Weights of a small transformer language model: 8 layers, width 192.
Each number is 128 + 24 x the weight over its row's rms, rounded and kept within 0 to 255. Layers, rows and columns count from 0. Numbers have three digits each. The size before them is the row's rms in percent of the matrix's.

# layer 2 MLP down (transposed), 512x192, rms 0.116, rows 108-179, columns 128-191
093:169123145132133102128155142144133114103140110143100131151107085111120142145127098131168138152171149048147135172138137122102109109140115141153107175159076144154136143101090115147095157142111102
101:129110154149120056095105120116148110130144083134112165121107141150117113102148140168147135124110100125140121163161106126146118124144152090156118107170142156145087107118138163142153113176105087
098:137113083154126081127082139109143146117128141145128117094146139135105155125183111150119115147135137082141140083179110158154140141101093090147112150140114147119105106106124102120110117168136179
095:154074093139195142162082089136089112141112143102103105110162125147140123129112132165120157152112121111096110142107143106117098112069114127100151139129148105142155142117157106128165149153106166
115:125149096132137109113180099171155123160162152112133166092120147147125114125129129150100105151099134138142125141067139146122185159141146134112106147136105131131115124145175125118108114151148166
112:098116092118127127146123141089117122123135105101125114143115074148120109151108125140083137129122113097136141123156172122111098175157143117168131134134115115151129100139180130142139133098146117
088:165141099085128112096181091105143173148123130121116151099082138134087150124112123109114106101120103108124101158129153131166094102112154125141094065104141131140128130096139092161136107111134128
103:146133110106121169104183160136146125156141110153115128132118110103089131170096192127147130145125131098093131135126133123144100122126131151147183134123100125112130091129173131124082132119090090
089:120112138111131116126114122084089166151160104138094159162108081166127169147134132106138098084143142091118120119133104109126099149160142110140134118109096108165085141128122155195114109130129125
092:112111120144103165108153151173134098134078135134168125050141167125107092118145091116117135114119107184150159106136137138141138116118114136124156133103136144088149134148137102108143132168130101
100:082111169120097145116151075157130146104099149142148150123143099148123133134160139112136131112133157148150193109111121111161158151124161140116166159101176129118152077158104135132087143102173127
094:108124126118156071151139129076095175105113082135152132131132099114120139117105142136125156089126117110098126114125133132116123124149138130103118127127110174153111117174150139178126124112088105
092:191131150146112144127193125045132156131124086120108136169155122139111109116153130142078128148124151101161101168106122072146150103094120151128135103155187134113124153140103104138086122118180125
105:140109150136096162140147087131144124102141148086140139156173103135144144134135133188153143111145120139125120114101165131132108120124129128102125091136076114104089151129113146100120126125084163
103:116167140152111127123125152159142137122142185157127133091130149128121115144112095115087099133071130126150140093165134130096130140135097101131122150093065118122183128187141133097172111170134170
099:131103148087150131105118138155113114096130112123138146160118154121088146135157132105119154146085109143090106125102141128154122145133153176144136123131154146125139140156165047082107143102131101
086:113097108117119163136107108094131088112124142163150077131136147107109123141090159109101123143123130147099124125158100165115066120105148147151135091098150118127140158106146159153079140116143058
097:162171078174121126133112113106148125137154114163104134110132167156167115117133145126127140111137117171124115072141129139098177163171059090137117153107160151117168109124126149104113097162126129
116:125108094094109120146127139109138136111164128110178158113104083153164114136118170153155158137163139074154095111122193169096148124107152127086104115156163160161113160134140137085115132129131086
095:108142115122142180147125109151135138098137114134136127143166112134133122131103105134111171132119111168145141156099117090120138110136123139146154155111134116161105161170116134122154163121118114
097:193077183161121124136138108095112114140151132144124123136127096145144108110147105114126105140129166136165112123133115156139107133154111112096142094106125122145130144124128141139085153130115124
086:116137133139133158106142133166138109147087119136165133146176157125106125116130152132101131082123103150130095127158144111109133138129090162123154092108170154141126164131151117076157187106071090
099:091144060156146110128127133136117134145111177086124084070133135106132151161110127121114135145096114131127125135112088073167171101117147117131080136133119130165160106129114170160169111156137116
105:136146126139129096145077108158137142117113159149146104110118160137120116122137104160082171146117126115085082131143131148134108093096144124139131108165114158135145091175104150166087107113162118
106:123165154115162109142120142106113102142155153156114086136120148118091126100131135150120117153129134101127181127121158104161133144153111120143108150108126125134122125136111136180131132135150108
104:104134105100136116150158139135140151137135097150143128088124090138082120124156178095125123134128150196098128127150107112100148158092132155096146117131137119110142137109163097141128115101100151
104:112104110107056141142147129136131125095090164169131127134115122128106098123134169171145146152133142140132164164156131089137160120120132140145132159136120106109111133118155121099106116131122117
092:135122135101125087183129125102123152133122072084080136126124128169105157145092088129146123159117145101150115120110124139126108123109146099111107182153081094142098128112107138173109117159150144
113:111129116093145115101103144119090112146149105144132153081112112128122132107138082180147148127093146163092080075105151149117107152139164148117134139130058157123178130117133126172122183133137136
108:108117122101126112150127144159106156150127136141140130090159168124144095188171118107138125148165139107099133118150118144127150100104132114135100122112133147137144190179146074141173078132144120
085:153088129132169103136101108086126112166142079101102155108112145169157131098133122109145129180131158077149124067098135144136129117118139095148085135192066153163138144105100119121145149141107156
103:122137139079135147131143152134118100088091174154117198137124089115095099167183138148125146159128108174112119158147189136103141137123163151132147140129151117142105136103159143115132126110136160
093:103120116140130113123136128116137185180101140137128092117158117105092165110108154101108139161089131121119150085092133131103103090124132146180132143136074176173120123136143111138121127121110145
104:106110114097153180157120110125104120101107146151138141124108114140122119180116135137097145157140108126129136126136111079093116145119122130131110145144152096132161068080152107089099117133100168
090:117150134115099138134142098115165111152123150072138166119082105145132141161106168109088140127124130162147108139125140123179145112064139127096138144114129113124159154133141171128171142158142085
085:153168115167127134127165100170103139109101137168128182144158112151146152187131110132112133126149134126148116069130104159120140132154166128131149151139132107161099113073114112128098153151125136
102:127136074138095097129122121072074100143131092084093124143126140159148146133124125099163119137127119123153123165097127109162130104117128093122080145095089119132135138127186167161083103106159088
112:132146100172136133120139080119149121111165115114089124101163128137100091133130141117082140128117126116165102126158134131120146147108172126144095140135137135108093096117144168151103099121106135
106:147132135130122125159110113126116109097139105110126108131126134110147134135149118129107064132153137109112091172126142152113075121089159137114143149176123145115116107145121115111129133139064120
097:207107166139109165147155149147136156123132172146138115126130170106148143111096126164144130133131122119130113119118155165108156142127141121158107109157069144112094183142160127121141124115120124
100:111103099168145184145125140159104114153111144175138147097128152139112117120165143143159132110135128138106110136146069113129135128114121162113111150113148117138100133142157131095133102126150150
092:099139143125127145125107124145161085116109154150138136116139150104129171141114137148086147082160086146117125128124132114125122120107102132121157132096166109110135186141116135088128139126107058
080:125129114135152099138124145109128164140128176137103105095113124143139145102136083141099092170118163110136150110130142147095116101121124118096139146147102155105128146104138137137112145149100143
107:130125122095130121117127091079152130154152149165121118128128128120097160143127116109111095123113140132167111129172151117087126144082175149150109101115132110129161094141141133110123143120130129
097:160154154101155138116092119113126148112145059158106103168164129111118126151104161117129125129134129106143125125167097151159123111122166119158127144150102072136117093123168125127126098143137096
116:105183140175138101111125119104114175143076087140133147122125137132136128159160094103189112112129149089150086143132111153119102111136136123111136115125091157152137144115148122127120149137159108
085:134118125079150115123135125108131159118144143148102119174126119148140147100118162127132123139118155063119113115070124136090149156146142108144139135171116142112119118134118134178141129127114130
107:105143116122134170141155134110151182138092153130086102103155136173116173136096136107116187159095144142111109137098133095136146098123144108129131142113102130152141082146112117110151107108168173
084:142100149135126137127103120136127149162120188144162115128131146118111156107118146159094123185120146165085154096137137144129115125121105086113167137136133153128144153125135102079114129156103132
108:129152144131139115147125115165122121121155064189135111106117133138114110130138141141092154171097156143179120134111161150127143131120171111153196088146131121169119126107150130121150127160181098
103:090112119140125132117122111134137123119132092082118143132167084117158128128149110082138163179135153120117101114125119133110129085131137155129193117124147114129140113118132141126102163156071187
089:147122086160145108108135140151167148110097128143095120142135183137133111112151126162124126118089150100150089149086085146137127135132131126143114174116108123129118127099147119096101143146114100
087:133118116100127082130104121077125147124120138134129110114130117132101132134121085086181135159120143100140133101133119140084098091121115077121090124156102123164108098187099098142112123102149115
099:157094155104101129145117116153168135125137136132135097156160187107170120100124130130180125104128139107119147120114115139137113158142084113123105115089056121130113124091136155099111123180143130
098:171148114132101124068140113123126142108109134178153126135131126129110174108123129151120112123101113164095094095122140126114110130150165133117126134143123151070147133148139127129134168141068122
094:106140137141125150145168125144126165121122120125109147120130088144115060105133113133188119109122155138138123101208081108096127148144142134123130108121147163069136111124117131162137143131105107
094:164117140135119143145125094189100176155122123138126099098141056175088086148120135118142105135153173131147110133131100175158098102110118121109163111162136126116080159075107153152093149105126109
095:116130096140189112172121161114146133101119130089128120082107158113122141120121108146106114148119123135112103118110146083168159082096106132116129159165134102135131087118125117106103162143114119
101:124091171126095123133143129130150111158139124047128132144159091110132143177132122148133130134157108114117127117125085123107161114121134145127133164096134167131150130123099142154116154076148150
093:077133124121134121106154133099173105117094108095134178131096124116090136119148178153124137141140121068103140099083119127119093114155147134118087138146140122129081111152097105133144122109094138
097:084165149123150126116144116132145155119105138117127094088106158158110125082164136178110142153149114149125175167141103118124124126074160132131157100083149135154163186161176119132090166107124142
109:113156124152087091137100108120139111136164118148106141126136172126075141108139136176149093129094131136090139107143084116122124106158143123120147100118107116148124116149166141130131159152135134
099:114139158141131141107109144125146120138071085142118147125145127127141106111179130143091097167174156156113106108150138175140113155105185131109181152123143158120132151100139089133141104138148117
114:136116108129146121154113103126121155140124135161135139100080122148105147098120104129126134123121113150081119143144113080155116106122121119095104096151154114119132151090082114113105123105128147
094:135140165068162126135155102161129146153149119128106128167118114170127173112105148143164105174156120132164097146104138134122127116090145083128076158193142160088105096143142128154112102113147151
094:155129153114113123122146111170134134143083175086173113113154119097100135167140103169084102076106112118130144176115091152167116127127169173175113139102170144130169147102133155117149125142097145
097:084160117096149129124115164126172111120142122124170106137150134102126110119113129141133135108112117174099154128130159130112151105101129136103146119136140090117101159153173114106131091125125149
093:150119131136154112160133133086125147140145104131085134127106136174136136119116117113157102165131144052104137096138112125127080119125119107129109142122086123156133121102119136161107109114145182
103:125128166125133126118122130078118190156119075098125166124121141117147078126125099160148152091168145110056126144101119164134140130113139137127079166173049146104136106157140098155110167096112133
103:101130156133129143125133115114101134094116143107114107116105151154131120135167122102109078128116148113118119084135124090124151149166129129127108119096107141115130088138101178158136127145107159
110:141155135134150089166109104148099150170146144151079123131153106146120135118111120123152115099129150144109176113126132141140120108124126136164134081141100116146129134132159146122119144139122100
095:092158135130156135137120098090136130159158058158170091167123098123113150117152117103138199139136135119073116149161124156131125129117145109108153098140155117129107130147128099101131113113110144
# layer 2 MLP gate, 512x192, rms 0.139, rows 109-179, columns 128-191
102:154147125127069089126130077144157078118082129106132131154098133127119081109141104114117111122117164178074141094110135118134120122113103107110151112138152119158158138105126135110150176131112127
096:124146148119156127121109121074080136117153113140120133148132127102147117131114124148117124106155087107124124091155120122139112145132149137138145101130115136138170165166138189161070108105125122
099:139124124140124087133159088098123118146116155162104140119078097201122168126150134111105126142159114117157121150127161155130138135119137144124109104129158137148114134100091131128107162098159135
102:137129159169103133116108144115145168133137119164147183108126128197113151128123167139163106149149159107146152176130109094136151108139125138150150117126155102139152102082139144102130161140138112
107:123100150112144138135159122126153152156135155110094132132087120091105125185120101068127151152135086128147130149141078157135110151093122133140152126155112167088142158128108105101145136114185145
097:124104105123078156095145138146165090118098176148110145149144158124096138102133143081156113158119113117131144113108119124135177158156194147162146141130161135105069129107124105101106131131132142
101:139100149112110143120091128122132170120118161130156100121133088149134124147118146155144153109121173137105135124127122102195071155113121121137100106124107137158144129121147136185129117160136141
100:082145143137133133108116149143100131166121125129086124154136139109130121106145169144125121132135109128123152117099138080130129100161172091142140097127115121153162130101165108105145104131157095
094:116183138154127130107129128139147170140189111108155073150121107127144161139129179181064150125096090095141129147137144125061122105167100132116174135132138151112135096124151127145126147115108125
098:133130124170132146110141099190148155101119139146145128151113124135107131106116151126153116097145123161141130126100122112153151086137118155112150122145142129133109109079153151111122059122140126
099:146156126131142141131135167123130133139148115159081151151125149116159140117108173150125145083128075132146137124138158162170140103129111144152130095130122131095148129114158160157177134133081142
100:120161141110127143165149131150080125123161100122145135120113129063137140149135142175144110148116116160125142192149103101089134133134123165159133133126158128126115141086143145122151133113107115
099:078129127109098150141125156150124121125107102106156139129138126164149138114092145134149055148110171127136106106096154123092074138141168132168144131158125110092134190133119107110157164138122162
098:134148087115137150116127077109124133109096132112137110120117120112106133150119114127147092152108135134135132127168142097154116155120118148119121107175157142100086093117151141138127113111095108
101:103114200107104126098110134133142159131174097122108126139122156122087151117138068088146128106124140149165162086127152113150149138140169173140088125115174081122139154163159126102153149150154156
099:142175137128147109127163143125102104087172143111096099090113161115154072103175123091106146157127129132103107130154138112132124155114120110088108140089131136148142138162129142123113108134109098
095:132128164161105147110130149153121125144099183130132130126119107124123154148112136140139115117054126144112115118137140118129088133175120113171101110124133137133144125158154108106131145144139138
104:155121148126151149130113116140130120145136103135107077122134125134101110190108171132133088140129170164142159097129081148110131122131133168124126119105126089119099125135143152144144118124130123
100:171126110159141132152142072119128149134132124122119149197126171129151138123122139118114159143124134128138131154155123119117120081138106146109186112132097126141174157151139100123162146097118137
097:136111108167169159066158136120108140122138091143111126106124133130119090110150130111111166126121139126113088075128122115184144129125145106174181134111153178135112155153096139123127128108163108
099:106113104135115092085106172093148112112134132145115152181132114155069131125119166169161132129155128084131125113160136132144141111137111149146188149150117113115108151156144143163112131092089089
077:141100143106118142139114175058128160141144151088111138152116135163140122112098104156157126143137097157114098174154142152142163109123105148134119140186160101146124119131165101132100134135134147
104:119122134116150085117131146110120094138131137119153131077132127133175127170139117136074132137120091093127119107133122111125099160126119167109125110181108123117145108165082155118113085103124112
104:103135111116109119144175131143130129152103122143149131128142168125163119142132181146109109112136133076130076089114128170088123137116114146167104120121119085096140120149098150101115155143169133
103:114109150158099125084119138134156104139143087091102161127131147071138155164107132162107142140128104113153139108140132144169107122107132100116129138170082132161155157088100140084148067114131126
106:115170145149118118087126097153097127131067149154161063111119128110133119130130128168129147192125121099133092122110105082170100133106173132155131125105116093160069128170157128163123131126095151
096:135133094153110164132130110164144070144172135160140142195129173082173133124154128127125149149152121088131138123129119119126171114144130137125117120107125136119156120122166159122128158161139153
108:128101129080161117154108173169094091125134112162140155163136091134073158117137161129139126140140084142097104161129148100142115083138110119158134119088127090117107138118111132100132115093177096
103:111110122106111143145063152119136109108122122150145130132126101131095147114097139113105179159093159153137119129113117140106171075140136118160159152138135143153115115124132171060119148128148153
103:168179118151123127127138149180168116117137153136129149156084167110114152119140155145076176107112093186112109112123113145113138103114131134104137109139168143132070120146157164146155133171136101
104:120124135104130152123148118147138134149157135105136111142156116086139114149136105130153131129117112185131107101082149149142132103104186117176117112166141068155059139130091109108082121131107115
100:144136179130090120103163155121164133102115129163114123142152151125134125130122113136113116150150168152143142101151076143132124152143146136067136121093114129126123096133082152109184131121144121
095:129124131075148152136116103133122102172148112113111112137119139143136122160154195108176117123128132112149127168072166121139139134120108140097126146130099137128130147112152152123156130140132189
099:158102172091120166164145125120165155148136150109182152078139114151141137156100128149108145125112101113130150144153163147190151132121191145108087136144155143113110134088104136122149095126130148
095:143136152121128140114076127128109127115171159140130120157151161087115100136063158151134118128135143147120118163127172134126116092144135093137098122135132172092109169154156136116154113163137136
101:146159132092129133150104080134100096128112152155131129129127128112117167104148134086125076157127134124117089166098109114140113151154156131108117091099143141130125107129108108104123126117135142
111:073101128125111132155128098121117075160104114120130100140159108125097115100099142089097132140148136108108095157144101172183164092128128144147131129128145124125122096106141163119141125146123159
100:115152157140143164129134126116140104131156109108142171170186153132108147152107144121177156160105108141142119179119117151094144147083103087114108094124149129126107140138104102042176112192080123
099:156127115097139166130113150135076096163100159135079111153143142128140141150152125123125123131154099123154124175121132141154141135112101104133103087120156129161119144099154127088162120093188105
096:144090117145140155126114144084154121129118107134153143096123128153106113131094112096137124115122124134146157126139149132092109080107146127146137115142120173145132097151128107131103106147141138
098:139200119106135090154123174129144132116137133118135128093132156121105133154158135131103180166128119089094085123118150103093177112122133168100174110155153139115138106148127178094121151105098128
096:140153131179084135121115119140092105104139088125137127139133122152149096130103134117130159099146107158135179114149121137174119136111128119132108126130145086155095130133183104171158118124144144
096:111104138069126122129141121169147113116112120129098113148159118154140122112140110114163072124126130111179108116136087108125158095164094116163119125101119110108122124123130184097135166112179132
100:130116105149116152126117126134178147115075124155167137165135129140083159056144132109123137143117147133120125138137173138085180099118117113115109128140100180127134121116136119157126154123092165
113:122116181115107121119161142175133125112129134137132083103106127178043137163122131144138105154130172144122112156151146145121142115119142149126110121162147123118128147143107110145147161099085170
089:129121143156096105120099147145133155121133124125107127153172129142167165110198139136146114163102139133140164155102134155106097138146099140184161132146114142111168072126092145115159131141124129
102:110131122117114099147113114120122121126150081116111146131074087132134156137142106109169085094093152089112065196133105107119165143110155159150186119129142109103148138146099132095114110179099125
094:087115092131091128174126111191140072123129122106103145140123144148124111145124113137126114139086147172169169159154103134130157145115113142122126110124090102155127094100152146098121130102186101
100:113167167134087101179088115129117101114157100139121158097122090126184100102131087130142123103154155085137185126154118098133143102163108136073107168158147153127117118128137118161123159103091163
102:109144130155141133119149135098211160148094124118117152129110107115083126149131149134134125167183123130103124144139111111100131086147127158159153146169180122116118136098160118153117141143089193
093:133130122099091150139157105089094121114117131175105149153130120113122102115151095126141102166113155142164161122137119128100151136144120168096121116116091111141163134135174152156113168128131125
103:131126132155120118156139134153134140111156155128187105154092095120180153131079126135077136088110125128114147160103150079167139098133150147119096147124131188111125117081154156132144139145160173
104:117063146110134151113165137081131094154142156126108066124171118093169144088154129134169088147116120066126137136145138123113136120095071163114133103112160137110131127166054157109115195119095130
100:113108158120143152121118125141097085117108097113161161104142105088128107134164104113144129148153167124137110127135099133104147109127150142144140132110187118145099148110098114118182121131127152
095:131123088113123134123157163120120111124168147169141133121091139129141102159105161118116133123104128149105145127139155124142155073136097069146104125079088162178138159129117097133113111139171150
101:127105158136123102141095145107142106174132148166113114127113122095141157154087129156162103089148140107118084122114114163096145100085115083136077099128110118131167106114119098129157110104130116
088:142125128123093162092137131130097134153146113121094196138121112131129117092146096127171150157141168143160130167140144161103111117131102142160107152089101187153165149128164117121149100108136159
099:154131154173183111121183171159129136114143140087120092150155098098109124168111109114120116116157136123143156106136142101091130098137132113158131170129154157131140112164135160162094083149166109
099:093155159118112153100121132130128130104126165137147109125148136156148121132119131114116120142114158100123144102120096116110094130149127141081128125142145156164181101129113136122096163115222166
094:107162131131142132133106162127194131136127115152148131155153129087126094102138141136127168131142116115146158175127135112115142089176162116101126133161104118146122152107121127136064097102113141
101:140142128160122127163149091138149145149154140102142122157104119145138157119104098173103145093084111129166115152183141110124125162077131138122161107110094117177145128144122100121138142165109071
091:148172173113114118096116144126142173130073123124137171126130111181129131131132098161109126146095106195126108135134102113097079142142163146131133103114099147131172168153073114079161121188162099
114:118119164124120150118142150124111081150140141111094129122109138159135093111149096135120118136100139148163123140087138118130158100120129152101078122114134186124158137146121128101105084151121120
106:143137073191108131112128109134116163149153111182157060095100108104172103097131163156128149147128084114110138109120142170137148150143145137134152133148135135124126116123154141129130113136151123
097:108161165128135105087166107138119105120129131153086098105160114096131138134122138131117147133127132115139134127095087156133073149173158167131161141178133146108126123096096172130160157143117177
096:161143088110109125107152120105141109146143120154082089104151144072097137147138087109121145141136143124142143133143156093110117116144154147129155148121151138146130111092123135123140136122131123
089:112120140168102128124132117147115168116147082129147139112151135137114158127113161124119138119121108133108130124089137138096143134132133138113153147116135143094113117116156136152137125129090085
102:122153128135110157111140117107098119163131143126150077166135101165127091130139138148142152164176160109153124148111130134146143123151119127137110145124091156113104139109109142096107144138104128
092:128186117108137179127127196136156120182147139149129165174104110103125080118114131124158128144157084121149130155133139110139119159157130099170136142133146130155143144115122152076086134085182126
113:161163150126160108144139129141107104137146163132117083126108128120138121097057146160105151141104074151126146116129118150184077123119096139115104138128108118149126127117156150120105091112100114
103:130119116149124156135160147160132107135126126162153173163127128119116102126145122108121162139115144146109085145190138093120119111147111128137131118101131116076146137094160088083112190139116116
# layer 2 MLP up, 512x192, rms 0.143, rows 109-179, columns 128-191
100:134158170118130097127158107136125118155129129083126119162152148146171096131105084151088099105082131107109150142165120113144093172138121084116121128088109143167153127138174106124127195109132141
098:136197158116148118132086146105066142090145150118137137122140146125168120138085129140078141111150161133110124118121128166118107140119159158129121082118114179112130183144127151122136132126121110
093:117142173156109133124147140152124106129171122133125135126154091164077140125138109133121116111118159142160125102139108145072146138085138186107135129114100107101111142126140099170120153174109197
109:107100175147111170102164143107137171105118120154110113140114086131168152168151158137144119130128173140178080139120079124113101169102171120162146166145125105114117109144098159143135185132121136
100:103154156120129145103148124136135082120096167122117116121129137127130111153111139149143103127169122145144134140103149140138166142112153162168159058127130119155096080144122120135099112158142124
091:118113111102086153148171099122128125141118109131129146099123103136128151132123179104139152146124098144129111103107135108115171071096101112134123110131098082143135091145159108127124073103067118
104:125093151147089120112157114122125120158102129098152120096105082123153140125129113188110126154124132114141128101130121157116119115131108125128127123142076104121170127122158178114146151145163146
088:137109136141125154111110120161133145115126132100071149155174102103160157169116163109097132145102143135122140149106127113089117069144137105152113116176165123115148138125150133118118112130107107
102:153128078126140119116112160128132092128123135126126160119149165153109148108128096138126104101132144095069136100132148134153070154121123090122098113143119125107169118190127125138124092132121118
089:052165126066114129116100136074112136150160140138139139067109140150138101098125141134106168111138123102123147116160139124141106122158115141097111107165116143180166176132132115141129134160111087
089:147148137109159106137122146140136184153108146091153114120132142116169141119151092156136141153113163122117134164116116126139160118145104105084103142151110123134092133121094149152107139153122078
098:166140149148158112126121145125127118135095123089124161157125140110141119115133117078110128153125141201113107125107112126102105108115089110154124172142151133095134161103094134161124126112149154
101:169134092139129117129164122107138103123114166146134103143094136112141114133128133121121166091149058124159142110163115123129139100112112122071129111113113123175092062147131158113132114094146092
100:150157122153107119119108145125163123114144143094091121129131102144132134123082109140120129094157139137086122133110143124129108151148116105132080134138157079154094121126135119136137167154153089
097:154126120155155097177145130132133134139098173164147107117100102147151100127135136154152138121115098110090080149143141130123098119119089100096148130137123143162114119138115156126080083148110096
092:117137130119114131115108153147142117136076100137131147099148102162120171182141137134133143070164148129135130095148119100117093124112124125190127102114122137143066157128127117127153141121157176
105:085139103160138135127106139140130119119113155146138107170144126130149133127105137119185145124123088183170130118107127135163144159126118130117106111124103118146083156121184128147130071115165102
108:116121120127150162123159121136093121100147141132113127110112140141127135103109124155087114141099120127202133116098120106173091126123096098146154133139100176120150159163163074159142109064106162
100:143104111119173091092101127114107140128123142145130106084142134115097114155098154143112099098105131072134081081099126124171108137103125105107111122148120127088086131139109157123119107166113154
098:109145145095107149163069111134150105129148152095108134163138125152128136125124143151130096138124094163135147185124149161076104093122133167116101146092107101107131144127150135089121138176116139
092:131135140118163159155151117118132121158119137109103091076145117084151122156157082082132100136098156168114156115126105127134142140117151110124085150134145152148149115126133139096161156144163150
084:163132108123118160150116170081132154124131126122097151141121162161121132086106111120140131141121057117113113129143148159113120129128131134136178140126120115085169173144174115118132114131157139
104:118087120136129165089142126139142158122181114170134159107141127159117146105151132144136143142141142125182123129099136179106133110137124122127111165106114117078132126116125104130104124141130131
104:136145103154080122103160088129142099149129125103141136111121166089131134154128144148103097082112150107128136157114157167103164105150117128159153150144113120136111107125088115150106126134153121
106:125150162068156157137164109134124133136123129141094118154136164139137107120073146101153107088108105130158135134128126105071112158100076162126123115097131196104151102155145150109110156137126137
106:126133176087150148145156161101162165107154126157094121122115131185136145185119107102128087107129106125112164139115128116066164124118111103113150099109089158099157140125103150107145159132100100
087:144139090160131168124116118126156111139171124166115143201147141058122138104139125135130155157153111104134153117128103119140183115158138160125138128101113151128152114106169153144109152159149140
107:158131148075160154150172115146151081105145095167134167160138096107091135125085122140100142152151087108128150108107170101158131127126137114166137124107134122123161142139108161080107125092168078
107:129134105091119114125147101151142110128088136119115092130126137092120074134142118074149116141113123159135110108163144107143143143111151107153148159139177144148148117155121134105118113167077144
098:166166099150113121117154140163152146096156146154137100138124153104132112124152162140123164141095123182106114117152147096087180087157138155116146125117157116151097135195137157129111138132128105
098:092143131112084121155117135087149166145129129153113092149133132137122084105139131123142138126093071073115151156128116154123120188107079111139143096068088156106139109125168122184132113121135148
097:152131142117074118150092125117124165092093105172142099122137124184146143160139095134128149137169134136156143132129049124138148134136171113138139107099152104137086109110094108143126111131119153
101:157146124141113152130104137094109065105140133157143095121107123098138119155160097153126121130118118128148066131126094152135102118137156119126105142137124151141129108163106117130134146128149114
097:103110096133167128140137124134133147140099134162104121138152140107149140132147078131171090095142137134108119143131112085047176168096113126186161103131165160107118172118134098124086129141115167
098:101107141164175107074108122162098115095139077162083115154097159129113096136116157133134153111104077125124153136104150153146116137137131127149102080111141133087091161158174162132120125118117116
103:125132142099159123140144128140080122084102142126099117125139117141140160156156123116076111137118117141134064151119080105084119127137149139123138107140133139145146135163138152120124144150116107
113:099128122107097123127115096072140117172135113142140186091153098143100141153108150127087128145101138136129091155123129148161142101144118107130111100132150094133097088076111185137174169122113133
102:147145153073127148096144121157188137122092146108146102187142102125061118148136104137130144139091128139112123097098150126102104097145141158150121158110165157121137136127147123119124116136092126
100:149122112178114129119172126157105143088124120169100164173134111148107129157142123136091134166164162085122113136149150132140129116117098114168137133157148151129111114150160107129187117147124120
100:122170117151112155118139096150127094127145134100133120151135104120157137113120145132136140133146158151136113134128126131120183151102138110123152107111157094142115162089104130138148175115107096
087:117062151136106127091155123137121157142161112135113114136129121125120113109145141131120114124111173170123165143163112123139091160128139081143133146112094124129149116122120082125180135149141120
092:131137143166126149139119141152115102124146077100126146135114133138149107159095126118129128088147126155141164130165117118128098116130139094121108134132146113157098099132174135139143122146163149
101:124133164134157133151127131152125115131135133120100119148147125118126136102165136081138143147122100140119095172134141115127118108139155133147097111099139190123137137143090088136137122134141094
102:135099100066118125111071125143081149147127121113128107112133145153128111139094128155075104126104191139151117084114114143160135141102123150120127125158131105109097164121116131132146122126131151
118:137117101133091121130096129137132121102110111193123132182102136136154157084096129158156065070156119109122134105135093109153107095123123110147080113137110120150121076109127131065156159061175107
088:130118085151076133136128118154127140095130099101103144154139109108146167125197129129162171171077147145126204131137120150099108141141111116136120109114112136114129094088126105109153108154120117
104:127107123123149115104105159118137100132110114130102167102116126127113135130114110117162128127096086143122095163130145144134141140100150129135116130114103103118168125131117106129137105116149142
092:108093168130156091135111101116139107098128112101110123117140098118118123151136140140147119134153084170160170171132122126115081157162155165108071135141101150145158110120134168150137078111111096
113:116093091115156114076138144124150124137158116107147118119109151133110167122109144138132144144135087205111078131113136143135039166096134181172146107129111110127138107149092151135134107133145099
099:141113102105087136133112131111091122122152084122193108080136148136155116094124081137176115120148091141144114126109098137129097183125115134091101120132121171137155141142131102104136127105167092
102:122130112108139128087168099143117097119101114144110123144142145123158084107101125113152101138134078118137115087099134106130129169161111159104141103105079146143135139126147110122142104140095097
094:162151109143134162128158137169128107130168145115157141109111100113182147134108118114140117105152125140091139115119142108150132167155158151132096155090144130159116129097145143122112173145133120
101:126113104163108119126107150108176140118111106120121133123135114152124149132102153140071131120128102148137157111129094145129102131125099111119110095080149110094165125146152091151166122091126133
099:170163116161131134074122138105150170084104088135131152064134152119109132133155118151141101111136111177115077131069130092070116108107116149098083118142138159157140186105154123077131120151140091
100:112141136160068111178152150167120187153138147140110118159109143128175130148155123131163162162126117115120152143147130116113113100123124096141092096088136135107153194152137096131120127126144176
095:150129088112136103081175104148160098110145153105125113120156110106092139149134126112128143149144116171147174131118090162134152131121133105149114180128125139163165164080108137144098137135147156
080:139144114124104139058118114144100109135117114131089149147128120125128128095128076108161162146145124179135132131147157183103104106158101142184119117097119185139161153183158125141169120143120116
093:161099122101098118112104127113109093150136164110128167156133107097098122135148133100129123134112156122150138138094098143149129093137120108105111139146121109100163146089128122136126163130108137
093:121111166156094143090121102107124138139177154110132119148114091118132131099128104137104084096134165135091156095133134138156109138111141086129144119125136172142163113123140125096133124144156118
102:138099139137135127140129125159068116095101139116101124100122153172130133109104126109134134122096137150094095117095113160149092157102111153136137137093187143100154106153131122131167103139133118
110:132125111176117146081119114126155109138146091105184154162126137172107124114081098153118106093109097109157127139130085121157101151130161152118113155140127076134132075143116140121116107177133142
097:111078105080149156125144153120108074132176104140159079123139149110139118115131154081100133113165148086106143105128165118171173103117124125150150130147148130137099072135161136126091135067129157
108:127098164144136102126120117131117091126113139096140156091093125114123097111099101107125125171122156099118125103125154115128157124096107180147112125139121144178132133165135110113124106117121113
098:145144119216117140085140114141098108110163137159138087119106150073143128087130130124137123146136111096091164119102120166119158157166141173162151124160107140117160121113135159114135103142153143
098:114085080160125138160133157130129136153181107136134134173122160183114089072107142097167131147135152111088117120092107147121182121110089096127141142108127099119133094110118092107117128134164133
103:165116154136163105140085097071128123119060132123159160136146115125108082106116134157119146150112136160142102130152077106129117174116088104139155121146119108122092143150108126114111126068132120
088:122128137145080144137165101160132148127149111115134133160149110142101155164150138135110160127083130172119125139112147144072155148130159118138140143102116132098126111122115147145123153167143087
095:100169148114124132134139151152154144125103117112134132146131111152103112147163116139164140133141131071107109105122142134125143089175107113111103128110126158121113181152097151122074133109126141
097:146180120081147155118117183128156128159135142132130124143114150105137091112106156123182142163139102112148123128118120148118112129153117126146100164106112115155166144141126150086080108080198125
107:160137090111134173129116122158150123124110093154150105137156165177120145129138150108119150145122128096160121162104141092174107138101105124153130158139086102149150105114145109111097096119164178
100:131141139105137100117086099096123102150156135124095112114106102139105151100098138133127122155141064094125154135093120154127160125091119159128128113164129155143115107137066117133124118165107137